Part of a small language model's weights: no biases in attention or MLP.
Each number is 128 + 32 x the weight over the matrix's rms, rounded and kept within 0 to 255. Layers, rows and columns count from 0.

# layer 6 attention key, 64x128, rms 0.294, rows 39-55, columns 0-63
[[145 161 178  72 133 153 148  83 124  84 162 154  88 100 138 113  85 130 134 136 117 179 160 158 121 151  62 143 148 127 138  75 122 110 137 198 119  87 144 216 193 172 178 146 127 135 129 160 163  62 104  94 140 126 137 136 123 150 144 140 134 159 117 186]
 [174 128 157 210  97 151 138 115 168 162 145 133 145 130 102 137  56 146 175 106 126 141 156 101 180 138 111 108 154  67 137 175 125 120 144 111  73 166  80 141 191  85  84 117 163 137  96 115  87 118 117 113 131 158  76  37 114 161 108 121 153 204 100 165]
 [179 168 132  40  85 134 188 103 150 107 107  94 136 151  95 101 113 146 131 131 142  84 133 102 125 198 109 165 103 111 146 104 176 140 154 139 113 104 157 121 126 172 134 112 205 103 133  66 148 120 110 125 140 178 149 107 144  86 137 125 137 103 112 146]
 [ 67 123  99 153 110  91 157 136 171 187 173 136 172 168 145 131  87 199 129 133  95 110 138 120 134 142 213 105 113 119 158 140 118 104 121 132 116 147 106 152  63 100 141 146 142 148 127  94  91 156 115 136 131 105 102 136 174 193 162 100 179 123 176 116]
 [ 90 130 154 144 105 159  69 135 112  94 173 144  98 146 108 106 169 135 161  89  81 117 124 157 115 136 110 121  79 160 106 123 119 136 152 156 149  96 158 187 106 150 120 117 115 135 129 201 104 135 142 145 115 121  93  99 146 102 131 108 136 106 191  98]
 [145  90 119  96 117 149 131  99 121 116 117 152 107 166 145 118 137 129 104 118 104 149  91 156 125 103  96  83 127 140 142 128 104  60 155 153 141 130 145 134 114 147 120 123  53 141 148 164 101 162  88 170 169 110 177 134 147 176 118  85 139 114 138 173]
 [138  92 198 102 106 200 132 119 159 133 149 130  57 180  62 149 136  69 108 121 125 107 140  97 115 150  72 129 145 162 109 113 216 157 125 126 137  85 154 143  83 168 170 104 190 154 109 146 165 109 166  85  98 146 155 199 136 167 139 130 132  69 105 131]
 [121 149 166 103 135 155 115 149 124 133  92 150 130 100 144 234 113  99 138 215 154 147 120 144 112 136 107 184 160 118 145 155  82 122 115 119 117  56 110 106 133 143  86 145 124 155  96 149 146 108 225 104 131 135 166 112 108 139 177 140 110 150  97 196]
 [181 180  82 128 142 135 156 104 117  93 167 107 136 152 133 141 170 151 123 121  99 104 139 145 114 116  77 127 159 131 135 135 145  98 120 174 152 151 132 131  97 135 106 127 142  99 173 139 132 115 109  97  40 123 146 126 208  99  77 122 121 152 144 110]
 [174 187 153 136 156 111 180 120 150 160  61 141  57 100 187 168 137  86  96 123 157 141 101 171 120 116 109 117 105 110 123 100 132 137 160 145 150 125  80 175 136 163 168 118 143 164 163 136  86  43 104 102  48 157  93 141 174  95 186  84  91  90 130 106]
 [134  82  78 133 129 134 163 152 119 153 178 115 166 157  97  76 133 141  97 128 146 137 173 134 152 178 114 121  95 159 191 150 141 115  69 147 154 149  85 114 105 116 136  71  79  73  86 145 127  77  92  45 138 152 101 126 139 136  72 168 160 113 131 135]
 [169 110 220 158 115 138 108 143 105 143  92 167 192 126 123 137 124 136  93  32 150 139 163 122 124 113 136 122 157 115 141 162 126 204 102  83 138 137 147 142 152 135 136 126 139 120 124 108 159  91 105  64  96  74 125 103 111 154 150 197 133 118 118  98]
 [124 133 128 153  64 114 114  77 110 107 110 100 101 113 187 112 147 120 128 121  97 115 115 101  91  99 112 178 156 128 154 139  85 130 139  79 185 151 127 155 135 102 151 188 140 164 123 128 119 116 142 143 162 126 140 131 131 146 159 145  93 173 127 109]
 [ 93 180 145 173  96  72 213 138 129 141  89  86 124  92 178 148 132 205 133 131 110 133 124 146 120 138 200 121 168 138 169  94  80 132 211  86  87 123 178  98  73 176 166 103  96 187 159 129 119 116 109 155 161 136 101 156 158 166  78 199  88 129 171 133]
 [130 125 106 164 194  99  67 111  95 116 156 189 105 112  97 113 137  79  93 176 187 130 152 167  96 121  95 120 144 159 163 105 126 121  94 189 131 136 140 115 130 100  92 182  68  62 107 125 127  73 187 172 171 180 127 141  93 123 136 165 188 102  97 103]
 [118 182 117 113 138 147 121 136  94  98 181 221 103 112 104 166 170 187 177 180 150 110 117 107 143 134 108 151  67 111 103 189 102  85 162 115 104 108 117 198 106 152 127 104  82 145 133 127 141 132 203 116 134  73 135 105 178 160 112 134 118 149 149  77]
 [145  98  72  75 128 138 105 118 188  58  69 161 162 121 174 105 189 150  77 124 121 185 128 167 142 144  84 202 173  82  75 167  62 112  43 208 136 107 128 128 103 136 147 102  90 109 156 202 129 169 106 171 213 183  84 195 106 119 112 176  77 183 122 121]]
# layer 6 attention query, 128x128, rms 0.294, rows 40-55,104-119, columns 0-63
[[ 98 125  99 124 157  99 142  92  89 136 130 178 127 181 147 111 159  83 119 147 127 171 106 141 139 107 155 100  95 170  52 159 100 103 157 120 115 144 101 124  86 120 105 124 131 155  99 112 120 157 135 122  93  96 177 138 139 125  77  71 122 115 145 134]
 [ 53 137 114 175 177  98 131 113 133 111 109  67  66 132 143  88 138 174 121 121  79  86 133 116 164  93 122  67  89 142 116 109 126 110 177 111 146 171 128 116 137 123 145  86 159 115 154 147 128 128  84 178 208 155  65 100 106 139 163  76 123 117 168  78]
 [122 131 141 131 114 189 187 147 138 185 129 132 140 180 102 123  80  93 134 139 118 129  80 116 119 121 110 115 137 161 116 171 141 163 134 117 120 143 111 171 127 110 118 129 151  92 105 165 130 104 151 196 146 104 125 167 139 116 159 167 141 125  96 130]
 [110  68  99 170 111 128 100 104 115 122 102 106 143 103 124 158 124 119 123  81 120 148 103 123 139 185  72 124 152 101 156 151  80 100  69 139 151 130  95 166 137  80 162 110 135  89 106 108 160 164  96  77 149 121 158 197 114 156 140 155 165 152  83 160]
 [ 88 157  72 157 154  67  25 141 120  88  70 144  82 164  97 124 201  96 184 145 110 124 107 105 154  97  85 101 118  91 157 137  78  98 126 158 131 157  90 152 103  90 137 119  79 143 120 122 137 112 149 160 108  92 132 135 110 199 110  91 149 133 130 157]
 [170  49  31 107 118 165 163 133  99 103 177 114  95 107 140 157 146 161  94 109  33 119 111 111 115 109 108  47 116 155 121 200 170 102 136 137  76 165  39  75  93 192 167 100 153 123 103 158 159  73 180  86 119 157 134 150 136 129 190 156  79 149 144  79]
 [179 125  98  95 141  96 131 107 103  81 100 154 110 114  91 164 146 161 135 159 104 129 121 134  77 106 159 109 176 166 129 159 156 113 170 148 156 140 111 144  77  67 110 135 131 177  78 172 100 156 111 114 124 124 119 120 142  66 177 117  96 159  79 132]
 [162  81 126 178 150 157 223 150 183 116 172  75 140 115 127  52  87 126  69  98 119 139 146 154  94 174 128  40 130 111 119 214  33 154 119 101 106 108 102 114  91 144 162 108 119 184 179 172 108  67 151 155  98 191 115 159 146 120 136 152 151 179 174 119]
 [182  93 100 131 193 191 140 154 107 135  76 117  60 180  49  73 128 187  96 158 123 154  98  63  73 138 130   6 157 113 107 110 114 122 154 119 169 131 164 185 140 162  95 106 149 129  98 161 123  98 150  76 109 116  72  78  92 173 113 125 130 183 131 133]
 [136 105 124  83  76 152 101 154 152 158  85 127 162 104 142 169  78 132 158 117  71 176 172 176  83 155 135 156 168  92 185  77  93  98  68 199  92 134 123 142 124 147 163 125 165  68 170 141 173 134 130  91  95 144 115  91 143 214 133 138 133 134 100  98]
 [173 107 120 169 133 124 125 178 136 114 103 112 146 147  98 175 150 185 127 140  91  91 160 132 148  93 196  73 186  90 145 158 111 134  94 120  90 108 152 102 121 187  92 156 157 197  58 160 162 134 138 117 156 133 131 121 113 158  77 126 120 231 117  82]
 [101 152 175 169 146 112 116 131 185 175  72 180  86 157 193 133 100  97 141  96 177 121  89 106  99 111 135 102  99 182 126 135 135 120 118 131 122 172 117 129 121 107 139 150 104  73 124 138  98  91 152 140 134  13  66 186  90 169 104  96 110 145 137  96]
 [104 137 156 146 114 114 160  94  87  92 172 156 101 140 100  86 139 132 135  85 150 166 149 126 170  99  98 144  44 127 131 143 190  93 119 128 101 150 121 126 156 101  96 170 156 138 138 158 153 122 158 166 119 106 146 134 101 171 199 139 163 171 145 111]
 [131 145 102 120 148 102  11 109 131 182 107 151  95 135 163 130 191 127 122 170 119  72  97 100 126  71 126 152 193 123 167 111 150 149 155 161 116 122 134 102 138 135  98  79 120 125 148 174 169 135 120 126  63 152 107 156 107  99 140 113 132 189 182 122]
 [ 84  99 174  87 107  73  95 157 103 158 173 127 124 110  93 115  76 151 193  88 192 134 136 107 169 155 112  69 110 104 153  97 139  70 166 145  88 117 131 148 173 156  99 106 158  95 179 224 161  92 130 163 142  70 139 125 139 184 136  88 132  96 114 127]
 [151 109  96  48 153 192 133 115 126  89 178 152 104 115 149 169 164 156  99 140 123 151 139 112 129  83 143 124 149 192 193  97  88 165 179  99 123  99 104  99 164 179 115 123 136  98 162 139 223 101 114 157 164 169 138 158  63 159 149 136 143 157 145 120]
 [122 116 127 150 154 116 198 115 188 124 127 137 115 139 168 113 140 115  80 149 135 190 107  91 160 148 141  81 153 124  93 138 160 115 161 130 135 188 154 137 142 164 114  67 102  97 102 117 117 103 132 151  90 136  90 112 187 120  88  94 118 129 126  88]
 [132 110 105 163 141 103 150 158 124 105 131 135 137 102  98 142 140 127  85 153 112 121 141 101 107 121 121 124 105 115  83 151 139 139 150 161 125 130 130 147  89 104 109 137 133  66 138 152 111 100 118 131 120 142 104 136  94 134 133 115 100  89 116  87]
 [140 141 143 123 116 112 141 136 146  94 162 165 118 145 140 137 129 171 123 154 134  98 115 159 127 136  90 110 166  88 126 149 103 112 135 142 112 131 114 151 154 103 127 157 111 109  85 113 144 101 153 174  78 117 173 143 122 158 124 113 125 134 150 159]
 [108 135 159  83 118 117 117 106 157 142  92 131 125  95 127 114 125 109 128 147  75 195 187 113 138 154 135 123 122 135 154 153 158 114 158  73 141 135 164 123 174 104 102 154 169 132 118 123 111 158 161 139 148 102 151 106 112 120 109  93 115 139 153 129]
 [ 99 143 178 149 123  65 179 208 192  89 171 148  90 143 178  83 164 149 137 145 150 153 116 132  91 173 200  79 131 156 185 111 120 111 146 127  92  25 182  94  59 140 100  78 160 144 165 136 189 112 123 137 142 188  87 199 104 148 175 185 109 211 168 123]
 [ 87 123 124 144 139  94 168 138  90  97 138 119  77 144 135 151 128 163 118 118 102 107 106 163 129  87 189 132 127 118 127 119 128 128  97  92 134  89  95 115 114 105 134 150 126 135 146 131 165 137 101 149 141 105 105 144  99 106 105 151 136 139 141  99]
 [180 168  91 120 148  88 119 144 138 153 116 112 147 117 131  94 110 124 171  99 157  58 137  73  72 103 117 141 133 152 125 131 104 136 137 163 191 117 164 129 163 163 121 156 154 152 124 134 112  67 102 164 127 165  87 127 109 166 126 125 136 130  86 114]
 [ 72 123 110 125 137 117 103 149 129 146 120 140 129 139  32  78 164 121 101 131 156  75 115  98  65  74 141 137  81 129  97 142 117 122 150  51 141  90 154 158 116  95 131 137  78 172  89 122  87 148 148  92 202 130 134 134 121 152 123 167 103  80  78 126]
 [158 146 126 154 132 109 119  92 208 138 139 172 166 133 156 148  59 120  97 133 190 117 120 129  77 108  99 128 155 124 108 181 155 122  92 137 115  89 129 136 178 170 100 120 110 135 106  96 159 107 105 182 111 179 140 139 109 152 101 127 111 123 138 145]
 [125 169 150 115 129 107 142 114  93 111 158 132 134  88 209 203 134 149 138  76 143 123 152 165  97  99 191 139 151  90 144 117 125 130 125 146 156 147 158 106 144 144 153 125 122 155 131 155 176  82  96 124  83 148  77 162 112 154 145 130 128 148  97 134]
 [164 171 123 156 127 119 173 171  99 128 101 130 140 143 125 132 105 136 142 131 216 154 140 156 106 109 152 137 119 152 162 120 127 114 133 151  89 115 146 110 148 138  91 152 149 162 137 156 131 129 122 182 110 130 111  82  98 119  97 174 131 111 130 127]
 [155 115 150 115 155 138 128  92 139  55  57 149 153 177  61 142  85  99  63 112 105 117 138  78 129 183 130  84  65 102  96 129 124 129 131 128 134 109 124 186  78 184 112 130  85  98 117 154 138 111 144 103  75 108 175 104  89  82 151 131 140 145 225  72]
 [170  98 117 100 220 179  32  69 190 149 118 218 170 101 147 114  65 116 167 106 127 138 173 121 149 129 118 140 155  97  75 157 112 114 128 122 127 150  80 165  96 111 127 173 139 174  34 138 110 186  68 177 104  90 116  84 139 106 154 150 160 195 102 160]
 [160 134 104 113 118 142 149 123 110 123 120 159 160 141 110  79 103 151  62  96 108 105 165  77 164 145 135  88 131 111 104 101 140 103 126 146 164 142 119 131 135 166 126 171 121 201 121 133 139  74 122 142  90  80 148 131  97  82 178 128 105 120 142 108]
 [126  62 113 106 140 156 130  78 116 151 108 107  65 177  94 119 164  57 126 118 144 104 122  68  31 119 140 207 154 161  96 133 147  79 100 146 129 122  99 148 146 129 120 171 102  64 156  79 158 110 139  86 123 127  94 131 104 140  61 176 205 122  93 148]
 [124 111 169 115 169 137 142 141 122 113 157 125  75 105 157 149 155  88 102 124 159 131 156 162 167 167 133  84 104 169 101  96 130 129 153 133 136 103  88 109 168 184 134 114  83  96 128 166 146 118 163 157 138 144  92 101 119 152 158 104 158 181 170  70]]